Weights of a small GPT-style language model, trained from scratch on English Wikipedia: untied embeddings, normalized queries and keys.
Each number is 200 + 30 x the weight over its row's rms, rounded and kept within 0 to 999. Layers, rows and columns count from 0. The size before them is the row's rms in percent of the matrix's.

# layer 5 MLP up, 768x192, rms 0.102, rows 0-108, columns 64-127
109,192,160,270,224,185,194,190,180,178,237,230,195,215,204,183,227,192,199,248,177,243,184,180,217,186,198,236,211,214,109,170,211,214,234,229,261,187,201,229,133,203,223,186,195,179,190,202,218,252,151,187,256,175,208,230,166,199,274,180,192,163,176,167,227
099,199,173,134,138,173,177,212,172,179,212,174,187,234,204,199,156,181,195,293,133,154,159,164,206,210,229,141,169,177,145,162,249,233,171,241,193,213,155,220,189,187,233,168,193,157,188,218,182,230,220,195,198,214,218,218,178,182,190,215,191,214,202,145,198
109,220,209,194,186,201,204,206,186,190,215,192,177,210,190,158,182,159,208,219,175,172,255,152,145,202,218,218,184,207,216,199,200,246,238,223,235,220,204,173,118,209,182,182,175,143,147,220,183,193,178,213,164,136,207,157,190,201,256,180,190,170,240,184,253
115,262,219,212,195,220,244,197,248,231,259,197,172,200,191,254,203,212,172,214,211,187,174,179,182,172,207,214,215,183,192,115,234,147,184,174,163,163,175,244,172,222,221,218,201,200,216,187,192,170,205,180,164,162,178,174,179,218,209,193,212,153,141,173,172
086,255,201,209,142,177,250,154,205,208,163,243,232,238,178,235,193,175,109,280,217,240,184,167,194,253,200,161,239,217,179,172,236,175,212,202,202,248,223,194,224,189,198,206,168,244,183,188,227,212,205,280,176,206,178,220,216,195,214,161,190,234,229,223,211
107,160,198,228,177,281,208,211,217,217,196,187,209,164,187,151,152,164,207,249,240,122,237,191,184,245,168,242,216,160,162,198,217,170,202,201,197,210,190,205,186,174,229,186,202,227,208,220,170,236,224,245,231,200,184,210,217,160,216,221,160,260,149,198,225
123,209,205,189,189,189,220,178,183,258,198,167,208,243,150,258,253,175,140,184,252,242,186,215,165,279,209,159,183,181,233,217,219,181,214,210,202,224,176,182,162,202,211,201,180,179,237,200,214,187,180,289,233,204,179,193,237,220,175,149,201,206,200,201,174
042,228,210,216,261,238,217,180,169,213,209,240,240,215,137,173,193,186,167,240,215,190,251,213,174,270,224,151,188,139,223,231,184,182,175,205,207,208,199,176,199,196,175,176,155,196,204,216,218,225,176,274,222,163,160,214,231,231,216,175,210,203,130,192,252
125,230,238,205,228,204,218,172,217,210,215,217,223,189,147,274,190,196,171,259,178,200,188,174,233,176,163,201,206,203,186,189,168,153,203,158,210,158,170,218,151,145,188,158,161,184,198,184,151,190,199,204,209,172,161,220,189,211,276,185,219,189,191,210,191
112,209,197,222,251,234,197,217,149,166,196,217,211,186,128,174,208,178,194,205,164,227,191,188,177,206,218,160,208,177,179,180,184,179,151,213,207,209,168,262,158,181,161,155,197,144,196,181,190,225,216,167,242,186,247,189,212,188,272,209,148,208,164,171,184
110,207,175,195,239,176,250,214,198,173,227,139,169,220,143,223,163,168,197,236,231,236,207,249,208,231,163,182,233,156,209,183,195,210,188,143,192,188,180,182,183,189,207,189,186,212,194,199,219,165,201,184,235,188,224,214,192,167,225,174,213,210,223,211,216
094,150,184,209,240,220,200,203,218,183,235,220,177,217,176,185,223,204,181,176,217,233,186,177,208,199,207,195,150,175,198,241,149,185,155,186,238,232,194,156,144,218,211,233,209,165,206,231,216,223,161,242,226,230,179,180,252,219,200,222,230,209,196,129,271
029,211,197,202,223,251,214,182,190,182,245,248,203,192,144,199,193,145,122,244,190,224,223,180,200,235,207,165,189,198,182,203,238,156,191,203,223,207,220,226,178,226,224,197,193,199,225,232,173,172,180,217,228,209,167,217,238,199,237,203,194,176,212,190,210
116,251,216,184,204,215,198,258,186,217,158,219,184,174,181,168,200,198,172,211,170,221,239,193,180,142,265,194,231,206,225,252,212,186,150,167,232,175,139,240,196,149,255,210,204,171,181,174,197,187,173,157,207,228,190,175,192,195,236,147,230,194,217,222,192
088,236,241,186,251,239,229,205,168,213,182,209,246,195,211,169,162,205,158,231,198,236,207,183,126,204,222,192,176,236,180,197,198,158,191,141,191,179,154,261,169,239,223,195,155,215,189,258,234,226,169,175,176,223,207,210,230,219,230,190,165,170,197,163,251
107,169,250,175,250,232,196,205,166,176,191,256,230,215,153,182,150,127,167,196,204,204,215,136,188,202,201,223,201,156,164,208,257,209,160,169,212,133,245,180,157,223,212,174,212,135,207,165,219,147,159,200,219,170,193,251,232,197,206,205,202,174,141,179,171
106,260,189,179,212,214,205,202,228,226,233,199,158,218,160,250,179,210,148,209,173,254,173,270,197,197,239,148,201,217,181,202,173,216,186,209,232,189,169,212,189,202,185,212,174,192,182,191,175,204,237,239,231,172,133,192,219,178,202,237,178,232,176,241,186
065,230,192,218,244,210,187,210,188,200,210,232,202,223,173,253,166,184,135,225,181,183,226,172,169,220,203,204,202,147,182,196,204,197,180,191,188,229,172,250,180,186,218,178,170,153,192,253,162,205,160,223,218,168,170,229,242,222,238,150,198,184,198,182,237
031,232,216,205,223,198,214,211,195,222,185,217,245,233,194,271,164,160,180,218,179,203,224,181,164,195,247,156,183,191,211,198,249,184,174,186,242,220,158,220,198,226,179,230,199,167,208,213,196,205,183,215,200,202,201,192,205,191,236,181,230,224,203,185,185
043,225,188,212,200,237,201,178,212,188,227,238,198,215,138,197,170,187,138,251,166,208,203,173,172,228,177,181,182,195,175,215,208,204,223,169,211,190,193,200,155,249,211,209,207,181,201,243,188,185,178,230,215,172,175,190,225,225,212,180,212,201,188,196,225
128,186,151,265,234,208,223,170,188,173,163,200,223,209,138,173,186,182,196,224,222,219,192,121,129,199,206,123,119,198,115,190,209,244,196,188,201,227,182,183,172,146,197,193,194,140,195,208,214,161,171,186,188,165,202,183,196,203,245,243,188,245,191,168,209
119,194,254,246,269,246,143,205,211,188,184,189,230,228,184,171,230,223,191,261,170,233,208,209,202,207,248,217,204,198,187,158,199,163,237,198,204,193,171,184,152,187,188,155,224,196,210,156,183,170,188,162,229,193,190,185,237,249,193,154,246,198,241,154,204
040,227,214,176,230,223,216,160,197,210,186,204,208,213,148,191,134,181,223,220,193,214,201,209,175,192,239,175,177,177,173,185,224,214,219,176,207,205,227,224,150,178,226,245,202,237,191,171,160,196,206,245,257,170,182,202,190,220,215,153,182,209,230,191,219
125,235,195,206,156,204,193,156,179,178,211,236,218,219,195,196,225,225,188,243,170,168,203,212,145,191,242,210,242,192,181,166,258,238,173,206,170,131,164,216,183,162,231,197,167,153,226,159,209,214,222,220,249,229,255,198,224,211,157,195,187,163,214,210,276
046,247,194,206,228,186,235,212,176,179,223,224,222,214,192,187,185,163,123,204,216,219,219,181,141,249,212,190,175,173,164,186,278,197,204,205,260,217,197,226,191,188,195,206,189,184,225,211,177,177,186,223,189,191,202,191,236,214,205,148,197,230,186,184,218
111,204,204,216,218,248,245,166,190,270,255,200,208,203,168,226,173,185,205,194,227,215,198,218,221,245,195,176,130,212,188,210,207,144,209,203,209,188,182,186,209,256,181,230,192,167,225,158,170,187,135,189,243,170,169,224,178,236,203,191,191,147,170,190,207
108,193,203,165,180,226,203,185,203,231,234,193,204,239,168,202,185,176,169,201,151,204,206,234,137,255,246,193,205,192,180,217,209,185,233,179,158,187,188,166,165,185,196,244,227,140,216,218,202,204,142,303,233,176,176,218,220,210,201,192,193,166,149,162,213
123,215,193,200,245,229,229,191,170,223,224,212,166,205,178,160,130,180,171,173,185,198,179,194,232,149,225,182,176,182,207,229,207,196,232,158,169,205,187,187,199,248,173,143,179,167,175,197,221,165,180,208,179,124,239,219,195,204,214,216,199,196,181,176,203
030,202,226,200,236,228,248,218,200,196,219,234,242,229,208,227,192,187,173,230,184,208,285,162,210,215,177,163,180,167,155,193,205,190,220,209,246,203,200,222,185,224,171,191,225,192,202,192,208,213,180,170,243,134,203,235,204,188,203,198,213,195,153,227,221
110,225,235,215,179,248,150,193,220,201,209,166,233,190,230,190,180,140,209,272,188,158,210,217,238,262,194,168,164,185,175,176,246,162,182,169,194,208,121,200,210,161,192,144,186,222,193,178,173,204,200,247,179,160,171,197,193,183,205,181,196,200,197,165,204
099,178,190,225,171,231,204,188,238,203,216,238,190,210,179,232,232,241,158,189,196,198,261,232,193,145,164,151,173,174,195,249,170,124,229,186,199,171,152,255,160,147,195,215,154,211,180,199,135,163,232,204,215,221,162,182,172,199,147,211,224,230,137,138,241
118,226,236,257,278,198,194,233,215,215,162,190,204,221,126,190,136,185,207,238,162,176,273,206,238,218,206,205,207,202,174,194,221,176,273,145,174,160,174,236,158,169,200,206,209,210,165,238,212,214,206,194,219,188,149,211,219,202,201,209,194,211,186,203,230
106,207,192,268,264,210,224,201,210,177,212,221,174,181,184,201,231,208,227,220,184,179,242,139,197,150,191,213,151,193,250,146,221,205,155,200,211,180,174,179,203,216,179,150,207,203,243,227,174,261,168,191,185,185,178,250,214,242,200,188,191,223,195,184,230
110,165,199,202,221,163,219,180,185,196,132,151,179,218,187,172,241,231,173,239,167,212,234,165,156,199,238,194,169,195,133,249,200,195,183,177,239,206,238,193,205,204,184,159,187,171,217,228,138,245,186,196,228,190,210,181,171,279,245,172,230,239,207,193,216
108,209,202,148,187,186,248,202,232,213,157,174,272,234,200,226,220,192,195,200,173,185,236,178,174,233,193,204,253,232,129,218,211,144,233,205,204,175,240,209,180,235,181,165,182,197,156,194,206,176,168,244,198,218,202,222,208,198,226,201,234,169,193,119,269
026,226,236,196,204,252,245,197,158,250,222,244,239,213,183,274,193,256,180,218,153,217,230,200,154,209,248,172,148,225,145,157,253,192,204,233,220,178,151,196,157,196,218,228,211,181,217,215,163,192,188,194,215,163,167,243,179,239,251,161,175,210,190,205,206
038,239,204,240,228,226,215,199,152,190,213,223,209,188,181,221,199,155,152,247,169,238,234,164,181,200,248,208,176,194,178,166,233,179,243,179,245,230,154,219,133,185,216,191,180,180,229,246,171,200,179,227,179,180,217,225,220,159,218,213,223,238,199,150,207
100,199,175,200,204,222,203,211,216,224,205,200,163,156,172,232,199,198,205,215,233,205,230,207,210,186,191,164,219,186,231,177,206,173,227,192,192,206,157,215,138,204,244,190,245,209,209,233,221,196,226,243,192,178,191,175,160,213,270,200,199,242,113,151,208
121,228,200,202,183,211,203,200,245,230,237,212,240,194,207,246,199,220,159,250,206,164,185,237,161,221,184,170,180,273,179,170,195,208,237,223,190,222,208,209,176,241,222,233,230,217,186,226,186,202,197,231,232,133,202,179,200,219,185,215,160,159,213,192,191
116,258,229,196,197,213,200,193,142,195,189,244,241,205,225,239,173,218,195,238,156,220,189,207,206,235,192,139,182,171,210,167,180,200,223,207,151,181,166,210,170,246,173,164,158,211,246,238,186,157,134,218,234,228,205,201,177,212,170,142,207,225,155,192,224
106,198,224,232,219,221,226,188,132,269,213,178,201,211,179,241,154,202,189,225,213,176,246,189,185,224,231,207,196,164,215,205,245,167,221,215,235,218,192,258,179,183,199,181,184,175,222,186,221,144,159,180,216,282,145,172,185,165,170,189,183,182,159,219,183
120,213,181,154,191,210,280,228,228,261,205,237,173,229,210,238,242,212,225,159,194,227,186,201,217,219,190,236,170,207,160,202,182,221,235,193,152,147,175,208,231,225,195,214,197,168,216,187,208,215,183,254,193,241,193,202,208,217,227,206,196,191,179,222,252
108,196,170,219,279,247,174,241,206,188,219,189,177,237,191,218,202,237,191,248,199,228,167,231,190,195,205,191,198,206,195,234,187,166,231,214,181,212,198,228,155,241,192,208,182,167,155,186,182,211,208,221,195,238,152,210,255,271,132,167,181,172,205,183,248
032,205,201,203,212,222,196,193,161,197,207,234,217,191,198,280,142,219,177,202,179,227,223,195,155,213,182,149,182,201,186,203,221,161,202,182,199,171,179,238,150,243,194,173,140,172,175,225,133,173,161,260,215,185,149,208,196,201,217,205,192,175,169,203,244
037,199,236,204,200,196,237,197,152,216,183,208,234,205,158,209,147,186,171,259,184,277,206,182,208,209,221,154,193,206,199,210,201,196,213,211,193,202,164,211,214,254,212,215,201,161,164,225,198,195,193,236,220,200,192,202,202,223,224,157,211,206,183,162,257
116,246,203,168,179,240,235,206,185,196,176,179,163,200,161,213,204,238,173,229,180,152,192,195,175,257,165,201,167,167,228,204,185,173,195,206,197,226,202,218,210,163,172,170,151,225,176,182,184,192,162,242,176,201,161,217,150,163,241,169,183,192,207,161,214
052,223,199,251,228,251,242,211,151,222,191,256,222,211,148,217,156,195,143,241,201,183,236,194,180,176,198,196,154,178,193,200,261,170,185,181,209,207,184,205,151,232,195,175,183,175,200,220,169,210,112,213,216,153,174,232,195,216,248,153,197,196,180,184,219
060,239,184,238,258,242,216,190,201,238,258,230,230,226,235,255,169,189,144,221,212,220,241,230,181,198,241,168,149,182,142,174,232,195,235,180,202,185,187,229,170,209,200,170,181,190,184,197,191,214,206,243,192,191,189,190,200,197,219,187,227,167,199,158,236
116,234,212,168,200,191,234,163,189,241,189,248,253,213,192,248,203,248,195,214,147,108,241,181,200,176,172,187,170,221,167,201,199,161,187,207,210,138,162,220,185,151,209,207,195,175,189,203,180,172,194,197,215,220,165,224,219,255,210,238,213,212,221,192,284
118,218,192,183,224,179,162,168,167,198,240,179,186,204,176,196,230,220,198,254,144,178,279,205,171,198,174,204,215,180,172,163,192,214,213,194,150,227,150,228,135,215,165,177,214,208,222,206,230,198,222,215,193,229,187,227,198,193,237,195,202,197,192,239,229
104,210,221,230,265,238,213,200,189,228,192,182,267,201,206,246,174,153,165,205,197,236,198,212,185,205,233,158,226,192,169,151,230,161,203,187,214,189,200,191,208,217,189,225,224,183,168,156,199,165,129,237,223,175,197,179,200,229,250,243,241,217,186,201,174
120,225,163,195,284,216,194,240,186,225,256,221,182,228,164,273,241,209,179,203,239,215,192,186,225,273,199,177,180,185,190,197,162,229,182,228,208,184,215,225,176,261,192,163,221,189,229,218,222,203,221,232,228,222,190,202,193,197,258,141,193,165,184,205,235
113,174,229,197,171,226,168,175,212,214,242,201,184,210,223,254,168,212,134,219,212,208,214,199,173,197,174,201,222,146,136,140,222,185,183,241,187,193,209,213,178,204,214,229,180,205,129,196,208,200,239,212,212,229,220,168,162,216,180,192,191,185,226,222,257
045,242,215,220,221,209,206,157,171,187,159,196,221,243,152,206,172,157,188,245,218,194,207,199,184,225,233,163,219,168,205,181,274,212,234,179,196,243,193,261,171,190,185,222,196,188,209,209,207,210,172,194,226,193,171,195,212,209,218,164,200,198,214,167,193
102,240,157,190,207,178,210,191,225,245,183,213,181,199,194,181,199,228,148,228,210,253,191,238,219,161,205,170,215,208,166,156,251,193,216,201,242,170,128,215,210,270,193,215,201,141,181,183,190,208,197,233,210,166,207,250,216,224,253,184,234,179,193,210,207
097,229,177,232,174,203,168,232,192,239,194,217,211,200,185,216,182,160,202,241,209,159,179,227,200,205,207,215,227,154,149,235,185,187,251,173,241,143,176,254,191,196,171,190,215,205,166,226,153,196,191,183,194,192,233,216,191,203,202,190,231,180,256,198,159
065,290,221,161,248,212,195,143,151,211,180,229,231,259,184,177,226,177,222,197,174,210,224,163,202,209,238,169,183,196,211,162,186,159,192,203,189,172,163,198,106,238,176,190,235,209,153,217,212,149,171,232,231,210,196,257,167,206,214,225,217,181,217,208,207
109,206,241,229,221,195,199,209,229,209,181,168,224,162,202,240,204,161,206,194,235,185,187,190,179,221,180,145,211,220,210,171,285,129,211,231,229,184,195,242,190,176,174,174,162,198,167,257,212,158,167,241,224,130,243,186,246,187,197,181,248,213,163,154,223
114,173,290,244,228,260,197,200,173,214,228,198,217,211,182,162,158,179,161,190,202,219,203,193,184,222,189,205,211,165,210,188,206,196,230,195,248,185,204,277,202,221,197,216,180,169,234,192,187,218,201,221,190,153,206,192,189,246,149,179,231,188,150,216,230
115,199,254,222,247,185,212,214,231,188,193,197,177,169,115,201,204,230,167,222,250,152,188,156,217,151,198,179,178,200,147,160,247,196,189,176,192,207,160,206,189,227,210,140,228,219,180,236,170,140,211,150,229,208,171,201,249,199,234,179,162,255,213,174,219
110,182,152,166,223,253,186,215,215,238,212,229,194,249,183,197,211,212,157,242,247,155,198,216,213,191,251,223,227,205,219,193,166,193,242,238,261,170,198,222,167,205,171,195,139,209,159,226,131,244,200,164,202,201,186,200,159,213,193,180,199,135,224,200,174
100,209,232,240,184,232,191,185,129,231,220,215,157,195,161,209,213,186,187,203,207,212,198,207,220,279,240,181,198,208,223,215,235,205,244,239,215,132,168,182,159,198,205,233,187,189,179,240,205,201,246,226,215,192,148,213,187,195,279,189,219,204,186,171,157
078,218,225,136,163,210,198,179,220,232,251,259,193,201,156,242,215,210,203,203,157,237,198,191,202,182,204,182,128,183,185,193,210,200,223,217,178,169,273,210,155,238,229,210,223,211,233,160,141,215,173,208,174,208,197,185,239,253,196,206,204,244,192,199,185
106,237,261,209,270,210,183,219,125,221,217,290,290,232,184,265,187,209,212,205,197,220,169,180,252,192,241,217,181,154,164,199,218,215,214,213,213,201,170,215,170,231,197,203,172,165,170,169,198,153,228,174,253,160,229,198,184,177,206,162,231,167,277,147,234
102,237,205,253,237,201,236,200,166,247,201,249,181,212,213,215,193,169,174,207,260,198,246,222,153,247,187,144,209,204,184,228,211,176,208,171,180,235,192,234,205,206,200,198,203,197,200,227,182,186,200,212,241,190,202,199,213,240,175,236,212,194,195,215,206
104,225,198,232,167,228,181,221,169,232,245,186,185,244,214,238,265,194,233,239,211,171,175,200,125,287,156,187,214,150,224,159,195,194,231,213,221,258,179,236,144,153,204,169,222,221,151,195,199,163,224,224,240,199,205,190,189,214,207,153,219,197,189,202,216
124,161,209,225,276,184,175,247,160,177,195,175,251,203,219,208,174,203,195,244,186,189,243,161,185,246,219,175,207,184,173,184,245,167,221,204,217,209,223,230,170,155,166,208,177,152,189,221,187,162,199,165,210,216,174,172,173,244,202,227,157,207,162,168,245
045,254,226,183,252,199,218,168,193,223,221,215,212,208,134,242,210,232,177,219,245,186,194,194,220,226,182,167,184,197,216,212,233,207,201,209,192,199,193,226,204,184,160,195,167,176,170,189,158,216,192,239,212,191,189,228,198,267,185,181,203,221,196,202,243
105,230,178,226,219,163,162,239,173,165,248,165,206,262,241,185,174,213,206,202,152,212,248,213,160,227,223,157,254,188,153,210,186,188,206,148,212,213,190,246,192,151,173,135,194,165,168,162,250,223,248,187,209,164,250,197,141,216,177,156,206,226,165,213,176
043,208,196,193,193,225,197,170,194,214,168,207,202,229,134,195,194,200,157,223,203,220,195,211,218,211,231,184,141,203,199,162,294,178,220,204,254,197,182,224,151,190,220,230,219,158,181,217,183,172,193,217,188,207,206,214,220,218,254,201,217,189,205,124,236
089,186,163,217,232,228,176,209,181,196,200,181,223,217,196,247,134,151,171,190,197,225,228,184,145,224,219,159,136,169,223,159,194,107,223,216,192,211,192,252,184,255,224,177,197,175,171,185,225,140,158,206,212,173,168,185,228,169,210,189,200,176,215,132,173
111,222,187,213,199,199,160,179,213,202,198,261,252,215,139,230,236,183,193,240,237,233,209,171,186,240,193,212,203,218,175,199,246,177,249,157,180,163,226,250,188,245,221,180,173,182,201,162,208,164,201,188,221,247,221,230,228,204,169,220,246,189,208,188,211
099,162,211,232,214,219,182,151,137,208,198,214,208,181,234,177,144,169,202,225,145,206,248,137,183,214,205,189,184,162,193,184,228,183,197,178,155,197,227,147,189,214,196,195,201,217,244,186,166,173,154,164,222,170,186,225,210,244,199,141,163,209,170,147,198
119,193,265,183,190,200,202,187,166,183,230,189,206,255,132,214,149,211,175,184,169,205,189,133,220,261,261,215,229,177,132,232,250,231,181,208,183,190,212,208,212,219,179,229,211,223,235,197,224,182,205,203,206,152,195,210,225,195,227,195,176,189,201,221,202
113,213,192,252,218,151,222,179,177,225,210,241,204,185,186,292,166,155,194,263,246,246,157,225,221,177,219,171,199,248,181,147,244,216,188,223,181,191,215,270,204,161,191,165,148,215,234,248,218,203,166,226,207,178,208,232,218,154,194,225,215,228,228,227,193
130,172,217,266,181,237,229,252,182,192,178,208,232,199,154,193,226,241,176,235,144,158,191,221,184,192,215,182,172,165,238,185,204,189,198,173,270,227,142,191,140,192,181,199,213,145,186,190,225,153,194,216,220,140,183,234,231,260,209,168,203,201,168,164,181
125,225,198,236,213,200,271,176,152,237,202,223,265,190,208,197,215,234,112,265,216,252,195,231,182,194,229,235,152,170,234,158,198,166,207,168,242,216,168,214,199,166,202,164,219,175,153,182,209,179,138,279,194,227,156,199,170,228,232,243,206,203,211,228,171
111,212,224,241,206,255,219,223,161,226,190,198,191,211,117,209,225,161,153,230,164,198,209,171,182,206,174,185,184,208,196,260,194,188,190,212,253,249,221,228,174,204,213,198,195,129,164,174,171,152,179,179,181,226,199,244,202,172,232,141,165,157,194,206,170
120,248,194,224,202,240,184,207,187,229,168,199,189,197,156,251,231,177,185,246,180,175,259,173,191,208,188,175,161,159,214,149,182,208,217,208,194,206,150,199,153,199,214,221,182,146,210,244,212,251,160,203,244,173,190,204,227,270,179,217,194,188,220,170,162
038,230,222,266,203,218,234,210,139,214,203,223,239,210,172,228,155,191,181,243,238,170,203,197,181,207,216,150,242,190,219,165,226,185,221,219,199,165,217,208,129,212,149,220,169,199,215,223,184,192,209,268,190,193,208,192,208,187,213,161,181,207,232,184,209
034,214,204,212,222,228,217,216,171,187,186,237,233,263,161,230,187,191,195,200,188,206,226,186,156,211,243,192,179,164,197,193,201,187,177,167,185,201,176,207,198,255,192,206,187,191,189,218,179,223,162,182,255,189,192,224,198,213,182,218,238,168,194,174,236
111,254,173,222,235,173,195,207,206,247,210,189,240,163,147,173,196,199,143,229,202,170,205,170,145,212,232,195,220,223,179,204,165,168,187,245,198,204,200,214,171,181,222,205,199,150,127,183,186,210,128,242,172,192,212,162,227,241,221,205,205,195,180,166,231
039,224,205,196,210,232,193,171,180,194,194,230,218,229,185,217,191,183,193,236,217,192,239,182,123,218,224,155,182,245,134,164,193,154,227,219,239,164,148,214,129,199,177,174,168,173,168,212,204,176,190,201,179,184,179,195,217,220,221,181,192,153,189,177,215
029,200,223,212,208,207,255,188,181,212,206,244,162,219,159,254,178,177,144,272,185,206,235,162,154,205,186,155,106,225,153,152,254,205,223,207,247,174,188,215,168,234,180,205,215,204,212,212,232,189,158,216,212,199,175,188,235,252,233,194,242,176,229,197,207
047,229,149,219,236,210,212,209,184,179,159,207,241,191,151,222,217,209,197,223,169,183,195,260,234,276,205,173,246,219,197,190,266,160,188,183,263,201,193,254,171,227,199,209,196,191,143,233,142,203,193,222,193,218,232,168,219,237,187,171,197,188,194,162,205
123,223,208,196,228,227,227,204,157,187,161,206,239,190,151,203,198,183,154,243,225,273,225,202,176,211,241,215,196,180,166,223,218,181,207,152,158,214,151,209,172,167,227,210,219,220,228,243,199,174,182,173,235,180,186,211,196,173,237,164,236,197,226,195,186
111,194,185,185,243,275,212,205,213,184,247,259,206,278,192,156,184,209,164,214,175,212,183,195,202,203,200,211,160,205,205,271,227,187,201,155,217,211,177,198,182,231,197,148,169,200,191,201,171,248,226,216,183,177,231,224,186,231,183,196,204,185,228,221,194
124,254,209,217,200,213,194,212,171,208,224,197,200,196,177,165,161,220,201,202,225,189,166,180,193,288,264,208,179,198,210,203,230,173,212,236,231,190,163,246,185,225,192,197,180,200,129,192,214,177,199,271,213,134,187,161,171,223,209,176,214,216,206,154,248
100,194,183,201,180,204,170,227,123,192,168,210,168,254,160,264,145,159,170,217,176,240,188,175,183,167,192,196,203,215,227,251,237,199,207,171,236,183,235,258,112,234,163,172,198,207,221,216,176,217,236,223,193,215,181,170,205,198,197,209,142,250,142,206,208
047,245,189,211,189,227,202,194,155,198,234,193,221,259,144,195,201,197,149,251,216,231,219,183,175,227,246,189,181,189,156,205,224,175,183,196,252,214,177,217,154,223,190,229,191,175,184,195,190,194,193,292,218,153,183,226,170,211,183,172,209,169,186,169,230
054,226,208,242,197,231,201,209,195,202,182,219,222,202,159,190,196,210,147,249,221,208,194,164,157,209,211,162,182,219,178,189,224,187,232,205,180,132,168,225,193,199,230,240,161,158,192,230,169,191,206,253,242,187,174,188,221,201,242,176,193,209,191,159,224
113,265,183,148,200,237,194,201,219,172,231,207,216,239,198,245,171,185,138,236,158,208,220,206,220,192,172,206,205,204,192,176,244,185,166,160,187,244,178,202,227,227,177,193,203,162,241,185,191,242,183,209,204,231,153,191,245,190,248,187,202,210,153,144,196
110,189,178,176,201,247,203,182,202,196,213,193,212,207,183,175,241,196,152,218,247,202,188,206,185,153,228,211,229,179,244,177,179,226,161,178,210,165,137,203,175,215,179,239,165,198,167,179,235,178,237,218,173,220,208,177,174,223,222,228,238,171,234,158,242
044,204,239,180,223,246,207,211,186,235,207,259,234,193,164,208,201,189,179,236,166,172,175,164,187,179,231,196,155,182,177,196,255,180,218,218,222,182,169,236,114,212,180,253,206,186,217,202,185,195,179,204,208,180,189,240,214,252,265,189,218,196,244,192,208
122,218,228,196,220,196,188,217,178,184,187,278,233,224,217,174,191,231,174,217,164,181,178,188,143,300,236,209,192,183,213,191,214,210,227,185,157,168,171,245,189,176,180,184,162,195,261,197,229,182,176,203,224,221,183,192,166,271,230,225,230,176,228,190,240
124,242,224,197,236,216,212,214,171,186,224,233,242,231,184,211,216,170,144,201,190,196,214,174,151,229,244,218,181,196,192,219,254,198,221,237,203,167,226,260,156,206,225,217,170,187,208,184,159,148,198,186,208,208,175,210,206,187,256,169,188,191,191,226,197
037,279,183,280,219,219,257,184,183,200,253,312,240,221,154,167,200,211,161,201,205,205,245,229,173,243,205,174,203,198,197,208,197,167,192,195,241,177,189,199,141,193,198,172,209,182,191,192,194,167,212,213,204,197,157,227,206,265,206,179,220,189,165,177,225
105,210,275,244,190,217,166,149,187,161,232,229,259,188,146,183,168,190,189,174,196,257,200,184,163,209,170,247,221,267,195,187,209,227,253,230,175,219,221,218,147,243,157,207,168,176,206,270,196,234,243,157,209,220,179,174,185,242,191,193,223,244,272,226,193
105,245,202,207,182,232,214,126,217,194,163,264,190,189,213,206,199,196,175,247,189,207,213,229,188,170,182,176,227,207,185,171,253,160,234,175,251,195,199,202,157,157,204,192,164,208,187,183,164,233,187,251,211,232,175,240,246,192,201,162,221,197,194,190,195
041,254,170,168,229,245,206,225,158,235,187,215,258,224,137,195,194,183,203,269,182,194,227,208,165,239,240,190,157,157,162,183,239,162,208,200,235,211,160,217,172,264,156,204,186,183,213,175,192,180,184,202,212,207,170,232,209,235,230,174,207,213,195,226,231
043,248,222,209,193,210,230,164,173,209,216,243,217,212,139,247,172,175,174,279,167,206,235,196,163,246,237,203,159,180,195,199,222,192,212,190,225,237,177,236,148,238,215,222,156,195,186,202,180,219,193,218,198,165,143,213,217,235,252,184,188,184,191,128,208
108,174,202,207,196,177,216,213,205,247,191,209,220,198,188,228,168,219,234,229,220,236,139,190,191,223,159,200,187,203,197,186,215,209,265,182,192,188,230,252,207,173,202,192,202,155,183,252,241,203,203,216,213,219,202,185,219,183,208,183,224,204,184,188,222
051,203,206,200,224,177,199,151,170,216,210,259,216,253,191,206,180,189,163,228,193,202,199,193,178,191,205,167,155,229,165,146,196,197,199,179,212,197,189,263,168,217,191,166,156,187,199,211,186,191,165,198,233,198,164,226,217,210,236,207,246,235,197,177,172
103,213,166,204,175,235,248,222,217,170,218,239,210,162,220,197,208,257,220,205,177,189,217,213,227,247,196,181,168,171,201,169,280,181,157,135,226,196,170,197,211,208,208,203,194,190,173,228,205,216,183,186,199,204,170,245,167,207,138,149,200,189,259,208,224
031,224,224,216,193,203,252,222,202,205,211,219,225,243,187,218,188,207,123,262,174,239,270,213,167,211,203,122,182,209,157,200,194,161,207,177,224,219,199,220,162,209,171,179,174,209,177,159,206,166,169,236,269,198,167,220,196,225,266,184,175,196,189,178,243
106,174,202,224,236,310,186,249,202,183,223,193,229,189,135,246,215,192,200,231,198,231,173,227,147,218,228,221,201,190,172,186,215,237,260,230,188,167,130,175,199,174,135,235,209,225,157,211,194,166,200,181,276,229,219,204,219,222,206,221,221,188,222,162,217
121,212,246,207,241,231,196,226,209,222,246,189,231,239,212,231,189,238,135,253,224,175,271,220,159,270,206,190,198,192,228,162,180,231,249,188,262,200,242,251,170,192,217,203,206,217,178,218,227,186,219,239,209,153,180,173,239,181,281,161,210,197,234,218,251
097,225,149,204,235,253,236,203,189,207,183,241,189,203,191,165,207,181,226,226,154,197,242,210,179,176,205,194,191,158,185,238,239,190,175,217,239,151,151,196,240,205,194,183,199,180,184,193,236,148,152,199,182,225,174,218,189,222,164,211,196,210,266,170,170
107,213,226,172,188,241,166,209,195,171,192,208,243,171,143,202,192,210,144,204,181,218,212,185,133,228,265,174,163,233,186,151,237,223,177,225,170,147,199,178,168,217,184,209,235,178,207,216,208,120,187,192,226,163,159,186,201,226,224,142,177,213,223,211,227